{
  "num_hidden_layers": 8,
  "hidden_size": 96,
  "num_attention_heads": 3,
  "num_key_value_heads": 3,
  "head_dim": 32,
  "intermediate_size": 320,
  "vocab_size": 4096,
  "hidden_act": "tanh_gelu",
  "norm": "layernorm",
  "norm_place": "pre",
  "norm_eps": 1e-06,
  "positions": "learned",
  "qk_norm": false,
  "attn_scale": 0.177,
  "bias": "all",
  "tie_word_embeddings": true,
  "parallel_block": false,
  "init": "orth",
  "init_std_qkv": 0.0775,
  "init_std_o": 0.0,
  "init_std_up": 0.0775,
  "init_std_down": 0.0,
  "optimizer": "muon",
  "learning_rate": 0.00769,
  "beta1": 0.95,
  "weight_decay": 0.032,
  "lr_head": 0.00585,
  "max_grad_norm": 1.0,
  "warmup_steps": 200,
  "schedule": "wsd",
  "decay_fraction": 0.747,
  "decay_shape": "linear",
  "final_lr_fraction": 0.05,
  "batch_tokens": 32768,
  "max_seq_len": 512,
  "doc_mask": false,
  "train_tokens": 144800000,
  "max_steps": 4419,
  "dataset": "wikipedia_en"
}
Each number is 128 + 24 x the weight over its row's rms, rounded and kept within 0 to 255. Layers, rows and columns count from 0. The size above them is the row's rms in percent of the matrix's.

# layer 4 attention output, 96x96, rms 0.179, rows 0-95, columns 0-47
size [ 92  77  92  92 102 113  94  89 103 125 102  89 114  86  93 101  96 103  88  97  93  96 102 104 104  84  78 113 111 109 108  83 117  82  96 103 100  87  96  96 109  98 103 109  93  92  80 102 101 107  85 118 106  94 111 105  97  95 103 115  83 107  84  90 114  98 107  99 107  98  97 104  99 103  83 104 117  99  92 107 106  98 107 114  90  88 121 108 110  92  98  87 115 112  85 100]
[[130 138 132 131 154 131 127 100 158  99 114 140 166 130 117 134 133 111 124 108 110 134  90 107 152 153 118 116 154 131 142 135 126 153 112 142  97 111 159 144 136 120  88 147 110 153 168 143]
 [110 128 142 128 141 118 125 100 144 103 137 125 120 140 112 129 112 110 108 135 119  80 118 107  99 138 143 106 150 133 107 112 115 120 122 111  50 127  96 201 148 145 139 117 171 142 100 105]
 [107 101 145 111 107 136 142 123 120 125 166  99 123 116 148 130 136 117 168 129 123 110 126 143 119 113 122 116 116 133 139 132 139 137 141 124 146 128 157 110  63 126 177 144 115  86 137 150]
 [109 107 146 151 116 117 125 125  87 125 116 139 109 138 137 133 151 105 143 146 116 126 126 126 121 142 129 124 154 111 149 113 125 146 132 135  36 141 106 141 135  75 157 154 155 160 167 119]
 [130 151 105  95 107 136 121 173 167 119 116 119 131 128 120  92 114 116 109 123 111 122 115 101 113 161 143 109 128 140  98 117 131 128 143 164  91  90 134  96 163 145 130  98 144 130 132 112]
 [104 124 155 137 114 142 110 102 114 123  99 129  95 155 132 134 122 131 134 120 161  94 118 153 130 122  89 134 119 134 137 147 126 108  74 105 134 128 103 133 127 111 111 121 112  79 137 155]
 [133 135 137 124 131 157 105 130  97 108 145 123 117 157 124 137  97 141 147 150 150 123 112 153 109 143 156 153 149 172 131 138  96 141 137 113 121 171 154 107  88 107 111 116  94 171  57 111]
 [124 160 123  99  85 126 121 123 129 146 130 118 154 149 106 129 161  95 112  89 113 111 133 148 137 125 112 104 106 100 106 126 118 132 119  97 155 121 139  93 130  93  89  70 105 150 133 152]
 [123 122 109 129 107 109 105 133  98 148 133 110 137 132 128 124 106 131 134 130 143 116 107 122 123 156 102 147 132 152 144 143  98 144 167 163 128 102  97 110 118 139 142 153 145 124 108 136]
 [114 141 175 110 153 125 120 115 131 114 154 142 152 142 110 131 117 137 143 117 132 145 134 123 124 135 142 102 143 115 148 131 118 145 125  84 116 137  85 171 100 176 128 125 180  73 151 139]
 [109 122 121 146 160 125 122 139 127 114 126 108 149 135 122 126 130 135  95 132 121 121 163 132 148 139 101 116 121 120 129 140  92 132 170 127 138 123 109 120  81  92 129 113  96  96 142  85]
 [144 137 143 177  93 151 128 133 114 103 143 129 132 120 121 132 131 121 119 143 132 105 139 101 132 114 126 115 112 118  99 136 147 115 147 153 105 147 126 210 141 142  82 161 123 108  71 152]
 [128 124 109 131 117 111 116 156 130 122 128 117 160 116 145 112 118 118 112 133 106 148 147 172 138 113 121 127 135 122 136 129 141 203 113 176 209 146 171 132 154 137  94 107 119 127 106 144]
 [151 107 124 133 124 119 147  96 164 112 150 122 113 129 105 163 125  96 125 122 124  96 120 118 130 128 142 145  87 136 144 118 138 136 135 114 121  90 136 118 136 165 136 154 146 187 139 119]
 [139 116 159 124 148 138 141 107 140 111 135 102 145 133  83 107 118 124 136 151 139 137 130 154  89 161 123 116 111 119 120 128  61 118 105 139  88 130 148 167 120 126 121  97 132 111 190 138]
 [105 128 156 116 134 103 148 107 120 112 136 168 126 134 151 111 114 133 109 127 126 141 169 126 132 112 128 119 128 145  80 163  73 115 128 113 131 201 123 104 109  96 102  99 133 138 116 123]
 [153 123 123 131 103 126 128 147  98 152 125 132 134 127 129  99 110 137 136 122 114 147 130 135 113  82 144 144 138 121 112 132 136 114 127 123 143 172  73  92  79 165 170 115 138 123 114 137]
 [110 123 121 157 139 121 177 144 118 159 118 123 122  85 143 133 145 141 133 164 147  84 129 104 167 159 117 129 119 133 111 115 132 126 107 155 139 121 162 164 134 138  94 154  95 105 113  96]
 [138 130 102 108 115 146 127 105 107 127  94 148 128 167 155 145 120 151 135 140 111 176 123 121 126 113 157 143 113 136 142  93 169  84  97 148 125 125 183 145 140 106 144  53 122 110 149 153]
 [108 115  97 136 135 147 115 163 100 116 146 132 129  82 147 157 120 158 143 148 130 104 127 122 145 144 154 129 141 143 143 138 155 124 134  99 129 162 163 148 150  95  91 174 137 121 131 125]
 [157 179 128 114 133 121 158 143 140 153 140 110 113 149 125 138 109 110 142 128  98 168 141 124 149 123  83 117 127 124 157 164 173 143 136  92 148 103  97  94 129 120 115 110 163 133 149 161]
 [ 91 146 125 141 137  90 142 124 112 114 143  99 110 110 153 102 115 133 107 131 123 138 120 119 102 141 141 154 126 141 121 135 134 149  87 146 137 159 122 112 127  95 110 116 167 156 138  39]
 [103 140 101 135 113 116 115 116 140 157 121 125 123 100 106 112 166 154 134 108 142 141 141 132 121 119 120 145 134 110 165 148 133 131 119 150 150 111  89  89 134 108 126 179 118 127 151 117]
 [116 126 134 122 132 134 139 136 122 128 149 163 130 131 134 122 124 136  91 136 157 128 101 103 132 122 165 124 116 103 151 139  82 129 136 118  88 142 103 175 120 150  73 118 147 104  93 124]
 [151 118 105  99  99 102 135 133 135 158 138 134 123 135 116 134 118 101 127 121 105 139 130 107 132 126 143 133 129 114  83 108 100 125 121 148 107  80  94 104 165 183 181 121 124 150  93  71]
 [159 139 138 145 130 137 120 135 118 142 131 144 116 138 128 179 102 139 119 118 122 134 151 131 113 131 101  88 121 139 124 144  81 104 146  99 143 151 110 192 138 106 144 115 130 143 104 137]
 [ 99 127 141 123 148 139 114 156 120 104 120  89 115 136 144  93  97 126 140 149 143 180 156 146 135 103 129 122 155 126 117 116 140 164  98  90 178 156 159 122  78 114 106 135 167  85 141 198]
 [117 126 109 126 116 148 113 115 126 112 122 123 110 103 111 111 119 146 115 152 144 148 159 106 163 109 119 136 152 134 133 115 178 184 127 155 114 101  90 151 144 209 166 118 127 143  86 148]
 [102 119 135 122 145 117 129 167 152 151 136 109 117 138 132 129 135 141 127  87 125 129 124 106 141 114 130 138 122  94 134 138 104 111 144 158 148 150 135 167 160 154 128 169 164 103  88 121]
 [172 125 135 103 134 118 112 108 152 137 123 119 110 117 116 142 131 121 111 122 120 109 130 123 140 133 160 133  99 122 154 112  98 119 155 150  96 125  81 121 103 119 121 135 113 161 179 115]
 [113 115 154 130 173 126 138  97 122 131 149 115 131 112 126 130 130 160 152 143 130 141 128 144 123 136 125 158 122 127 123 138 147 116 101 129 125 171 118 136 150 157 122 130  77 127 157 193]
 [139 109 138 123 129  91  96 126 136 146 141 120 122 117 139 154 144 134 137 100 133  92 141 133 150 111 135 112 159 157 107 145  84 157  93 167 140  95  91 122 122 173 138 106 130 185  88 136]
 [115 167 136 130 124 150 116 130 138 117 143 129 133 131 161 107 127 119 142 146 107 146 134 121 151 149 157 124 149 109 112 143 160 151 125  81 171 118 135 187  93 142 115 102 161 177 140 154]
 [167 121 163 119 110 140 138 142 135 149 123 131 138 125 111 124 172 169 136 151  95 102 131 113 115 125 133 126 116 158 111 100 128  87 156 103 152 151 154 154 141 134 129 139  96 117 179 100]
 [107 117 154 150 152 100 129 109 115 142 114 159 146 133 108 181 122 150 131 146 169 141 102 123 140 122 122 144 138 143 108 105 102 116 115 156 102 144 141 102  71 101 161 142  65 159 159  91]
 [139 150 125 110 141 129 123 156 130 133 139 126 106 120 124 161 116 134 140 118 151 138 152 178 143 129 141 115 145 171 134 125 122 158 155 125 161 112  63  79 160 142  85 197  98 135  84 152]
 [126 160 144 115 107 142 109 144 137 111 146 116 126 133 153 155 136 105 150 117 128 114 154 148 103 118 110 155 125 137 124 113 165 131 142 177 149 129  93  93 144 144  87 104 121 109 140 173]
 [142 126 137 152 144 113 151 111 134 123 112 128 157  92 149 100 165 150 118 147 106 121 121 109 164 129  99 147 106 102 103 130 149 125 129 106 171 104 100 125  89 142 136 134 102 138 162 122]
 [119 116 138 143 111  99 133 122 146 132 110 131 113 130 124 128 132 148 163 141 104 149 138 136 154  98 124 132 147 109 144 156 146 148 143 102 161 123  92 133  74 120 129 151 132 117 113 160]
 [125 142 119 134 132 145 112 146 151 144 136 124 104 134 138 103 145 164 128  70 128 152 118 110 139 121 115 116 108 155 119 157  90 148 101 137 117 143 118 143 152  70 116 110 136 105 126  92]
 [144 117 115 128  92 114 141 126 141 143 139 113 130 107 101 131 150 162 120 135 112 121 151 147 125 109 113  98 123 135 116 150 143 113 156 108 133 159 139 131 116  90 105  68 123 139 113 139]
 [117 176 122 128 131 130 116 121 142 151 124 125 146 128 109 125 147 114  88 130 128 137 129 154 130 116 167 140 104 135 173 117 109 147 128 164 131 155 114  77 139 110 133 117 124 100 150 121]
 [136 106 128 128 161 147 158 142 150 138 134 117 110 140 120 103 111 110 129 124 137 142 138 130 121 145 134 130 106 106  97 138 131 115  84 118  61 111 143 175 171 183 102 180 140 118 138 128]
 [120 113 132 136 123 143 140 117 155 115 133 120 116 147 174 105 116 113 113 130 126 103 144 108 145 133 127 128 117 106 112 112  96 118  79 167  99 162 130 141 163 106 115 114 195 115 103 105]
 [114 146 139 144 121 130 106 109 125 122 114 145 153 135 117 129 103 124 118 123 127 128 111 140  97 110  87 156 111 118 133 140 177 109  73 126 113 144 154 117 117 126 163 125 141 132 116 157]
 [121 149  97  81 126 117 140 138 122 127 114 154 125 138 102  97 133 121 162 155 156 133 114  95 123 144  89 125 138 125 135 143 111 136 129  91  82 140 120  83 174 155 122 183 167 102  79 111]
 [123 111  95 145 105 112 142 136 117 110  83 142 148 116 118 116 113 128 163 132 155 108 125 160 150 110 135 123 143 126 153 111 128 124 140 153 108 118 170 133 126 143 153 135 157 103 102 183]
 [144 110 123 109 131 120 136 103 113 146 152 125 139 140 102 137 130 106 115 153 119  98 144 113  86 127 144 124 160 127 115 103 125 106 161 101 121 117 120 116 159 204 114 124 120 150 155  76]
 [119 143 155 129 114 162 121 110  94 111 129 108 134 155 140 148 127 123 143 136 148 121 126 151 124 107 127 130 120 133 120 141 115 182 113 100  89 109 166 116 187 104 188 164 106 123 145 163]
 [142 134 139 100 123 136 131 124 138 138 144 135 122 126 138 119 109 156 148 113 112 134  95 136 151 122 130 130 159 119 151 102 142  73 136 127 113 162 112 123 126 152 106  91 161 107 103 137]
 [116 130 142 131 121 122 125 103 134 101 145 113 103 150 134 157 138 171 127 142 140 118 129 126 129 141 125 124 138  90 144  90  82 110 144 123 130 136 144 151 115 154 137 139 139 115 127 144]
 [136 133 118 129 162 139 133 126 119 110 142 142 137  95 113 133 133 120 120 162 142 148 111 101 140 141 145 101 131 147 143 116  66 115  92  96 125 124 109 107 137 164 139 135  73 124 173 101]
 [159 115 112 144 155 133 108 125 121 138 114 132 122 129 116 117 143  96 115 145 117 126 101 108 123 106 155  97 134 137 124  79 137  76 103 139 118 176 140 155 150 152 105 152 119 152 170  83]
 [158 144 116 124 125 131 120 118 130 107 166 105 147 103 114 116 114 124 114 136  82 125 116 167 103 127 107  94 104 146 160 120 194 103 103 133 145 130 181 156 100 147 154  72 133 119 172 121]
 [134 113 139 133 121 150 131 140 121 123 122 120 136 148 168 135 104 133 123  95 152  97 114 111 103 143 143 131 112 132 114 136 103 109 119 131 145 135 163 133  89 123 139 114 166 113 154 103]
 [149 105 100 111 147 138 124 136 142 155 152 135 111 150 119 119 145 148 117 123 133 139 139 139 163 133 139 115 139 106 153 106  80 121 153 128 189  97 173 102  87 122  85 121 136 112 102 156]
 [131 145  93 110 132 141 119 151 130 109  93 151 142 116 127 130 134 130 116 123 147 127 129 143  94 167 145 147 133 127 156 120 135 118 150 164 118 125 184  86 121 107  76 141 160 122 100 107]
 [134 148 124 155  86 130 134  94 102  98 115 161 117 134  94 109 152 103  99 104 111 125 128 120 101 127 106 162  96 152 129 149 159  81 150 111 159 115  90 134 108 146 114 102  87 111 127 112]
 [162 105 135 130 143 140 130 124 138 135 108 132 101  98 109 139 107 121  92 141 133 137  93 151 112 134 136  98 128 128 100 140 173  73 111 144 117 139 106 177 170 156 103 129 112 170 163 100]
 [138 149 122 149 116 104 144 121 118 120 123 124 133 108 134 143 141 123 124 173 123 133 116 117 129 107 121 129 120 154 165 137 152 137 155 127 145 114 177 127  74 105 125 160 121  72 167 123]
 [ 91 151 140  90 100 100 146 132 137  92 125 150 129 122 138 147 119 137 107 158 124 125 143 125 136 116 134 143 111 151 136 170 127 163  56  87 155 124  98  88 141 119 143  96 101 165 130 154]
 [153 128 120 122  90 138 121 144 131 139 142 116 133 130 167  97 154 138 127 110 143 111 121 141 157 130 133 119 135 146 124 159 118 157 151 169 134 172 131 127 143 126  74 150 129  83 130 159]
 [104 153 125 150 165 154 105 135 131 152  71 137 127  91  95  86 151 152 132 120 116 126 115 109 135 126 133 134 128 114 143 146 190 128 123 101 109 130 105 130 202  83 116 156 106 125 126 116]
 [131 122 112 123 119 128 131 135 128 104 105 147 124 144 104 134  83 117 136 139 143 146 103 109 128 144 140 117 164 121 125  97  95 161 117 102  92 105 184  80 154 137 142 119 138 134  90 106]
 [152 126 130 116 140 109  97 161 137 129 106 128 138 116 113 154 126 121 157 120  98 152 112 129 123 120 138 136 165  99 141 146 120 138 154 150 164 110 109 134  47 133 118 151 144 208 100 151]
 [158  78 146 149  76 114 149 110 139 123 107 125 133 132 127 134 135 126 139 113 152 120 143 155 123 132 138 126  95 139 164 103 136 126 142 169 140 126 164 146 165 130 166 156  78 152 143 105]
 [118  92 141 141 135 116 145 126 130 137 138 134 120 146 126 138 153 114 145 133 138 134 147 138 138 139 125 141 141 144 140 118 127 111 152 150 190 156 127  79 167  85 134 161 156 112 138 121]
 [ 80 120 127  95 121 141 125 108 110 100 142 117 139 111 112 142 145  73 159 107 126  89 139 103 158 113 124 135 120 139 123 147  99 117  78 136 113 126 111 104  97 147 149 115  69 102 165 146]
 [110 154 127 134 134 102 120 112 111 109 131 136 128 145  94 140 144 102 128 118 125 133 122 117 142  92 136 111 128 142 118 143 150 127  84 104  99 166 138 125 121  85 104 106 100  90  84 117]
 [128 151 122 115 120 100 107 134 119 123 124 137 119 132 126 140 110 129 144 116 123 136 135 176 121 142 134 136 153  86  72 122 137 133 144 161 135 183  95 100 114 139 158 143 164 156  98 169]
 [147 112 143 154 175 140 135 124 140 152 120 134 120 121 152 122 101 127 128 122 141 120 140 130 112 145 116 135 106 105 110 136 129 105 228 115 119 115  41 148 166 154 155 145 135 160 131 128]
 [113 119  97 146 151 124 102 138 120 133 143  94 140 109 131  91 131 111 116 147 133 123 100 109 127 109 124 142 139 116 138 116 153  78  88  94 162 114 154 104  92 155  89 131 117  67 112 100]
 [114 120 128 140 117 111 133 111 125 140 115 132 159 148 121 158 114 110 127 141 137 150 164 115  90 109 130 121 156 132 119 115 153 151 172  81 138 138  98 119 135 164 151  92 118 152  89  92]
 [127 114 119 155 156 135 146 120 116 127 111 125 137 174 141 144 125 133 107 111 148 107 141 132 138 139 142 125 115 118 132 110  92 166 131 188 126  84 162 168 144 165 163 162 100  90 129 175]
 [142 101 128 145 115 114 133 147 157 116 135 105 155 138 138 119 134 127 113 149 163 115 126 141 138 135 134 127 136 131 146 122 111 188 165 167 151 104 138 119 141  94 120  73 138 115  89 137]
 [186 144 118 146 131 132 114 137 162 105  99 147 157 132 119 106 151 129 112 134 141 127 144 139 100 126 111 137 108 125 133 146 193 141 132 111 145 111 176 136 169  90 104 126  82 147 112 126]
 [105 118 130 103 111 136 120 126 121 120 148 145 107 133 136 131 148 138 159 121 133 100 115 148 125 139 137 129 130 132 108 165 102 120 132  90 159 170 129 129 172 104 135 108 142 160  86 182]
 [129 115 125 149 143 115 156 138 112 148 126 155 116 119 141 105 107 104 133 145 141 166 139 119 118 117  95  99 136 153 145 146 156 119 127 103 127 149  91 134 153 110 115 166 106  80 112 108]
 [155  97  97 102 140 118 135 123 137 105 105 120 121 123 135  91 144 130 135 150 131 113 114 109 115 138 133 159 138 128 123 184 119 111  94 120 152  90 151 132 126 133 163 137 135 108  86 136]
 [123 147 126 126 101 149  98 137 118 161 128 113 119 125 122 140 126 119 117 114 129 139 125 128 158 145  93 143 125 130 129  99 186 157 165 153 104  82 139 142 106  84 148  91 109 162 133 118]
 [134  99 132 150 155 162 124 154 118 142 105 110 124 110 123 106 148 142 130 107 116 122 137  87 137 114 157 151 117 150 121 125 156 140 119 126 136  68 100 171 110 123 138 150 103  83 156 132]
 [152 109 138 128 140 101  97 130 138 130 146 121 108 117 160 144 110 141 136 134 109 129 121 140 126 175 107 130 105 113 116 103 113 124 139 128 112 149 157 117 156  72 165  69 131 196 146  82]
 [129 132 108 124  97 117 132 133 127 124 111 118  90 139 147 117 147 129 131 116  91 139 125 127 123 139 105 130 129  99 123 121  97 139 149 147 137  92 136 102 130  65 117 136 165 188 157 133]
 [134 124 138 112 129 136 109 136 126 122 151 126 109 140 159 142 116 138 147 141 130 108 117 111 119 121 115 123 160 128 112 120 107 106 166  84  67 150 141 129  91 131 193 120 175 126  86 157]
 [135 133  90 148 148 124 118 126 131 105 118  89 171  96 121 106 124 133 112 123  85 143 114 133 107 116 122 136 109 151 140 115 141 136 113 154 133 162 168 138 146 161 127 155 115 118 158  80]
 [114 145 147 126 141 139 160 125 161 122 138 121 131 154 131 115 132 113 105  84 135 118 124 176 114 135 138 138 142 142 135 127 121 148 118 135 105  80  96 106 138 131 126 148 129 189  97 128]
 [128 126 161 109 134 119  92 117 104 114 140 138 119 137 135 130 130  93 130 149 137 151 103 104  96 129 123 110 112  95 139 141 151 121 108  72 123 124 165  97 149 164 144 118 146 152 135 101]
 [124 117 145  88 143 175 124 115 136 139 118 138 113 122 132 152 108 133 144 109 140 138 126 118  88 103 143 142 135 107  75  96  85  83 136 112 127 119 143 107  97 151 170 132 137 148 158 125]
 [101 162 117 108 149 144 149 138 121 137 133 167 130 130 109 138 140 150 118 124  83 126 126 127 130 106 111 121 120  92 118  92 159  70 174  82 142 111 107 128 134 151  83  61 142 120 172 144]
 [115 106 114 166 126 154 139 143 139 170 111 132 100 136 115 144 128 139  86 111 152 146 132 117 134 148 135 138 113 152 138 100 129  99 101 138 149  89 142 105  88  89 144 133 117  90 103  49]
 [135 137 128 140 142 110 130 129 107 145 121 166 169 139 111 129 151 139 143 132 135 147 112 146 107 117 108 144 103 137 157 137 185 148 137 117  64 124 114 119 130  75 110 139 137 119 128 138]
 [133 127 113 130 111 110 172 121 143 103 126 148 126 164 138 120 146 133 125 141 135 131 129 110 119 130 151  93 119  97 113 117 101 127 123 153  84  81 151 145 170 105 138 110 128 121 144 137]
 [106 144 140 154 148 123 160 146 116 127 122 133 115 119 139 150 121 135 129 111 108 120 123 120 172 142 130 121 123 136 150 127 131 121  99  80 146 108 136 129 118 103 142 156 127 124 125 100]
 [127 129 128  97 126 144 147 136 119 154 148 118 147 129 154 130 124 124 134  84 133 132 126 132 152  98 125 157 133 152  92 143 145 152 110 196 135 106 127  99 110 123 162 119 109  91 172 165]
 [115  88 147 150 111 124 137 119 170 140 134  90 124 106 112 148  95 135 135 124 139 123 146 152 117 138 153 109 101 164 132 120 131 145 148 145 115 108 122 185 100 137 152 110 116 172 119 154]
 [122 140 103 141  93 126 134 106  93 154 117 139 144 108 161 122 128 113 136 108 124 139 168 138 133 164 118 130 149 117 125 125 127 159 158 162 150 131 113 135 107 106 150 172 143 145 128 150]]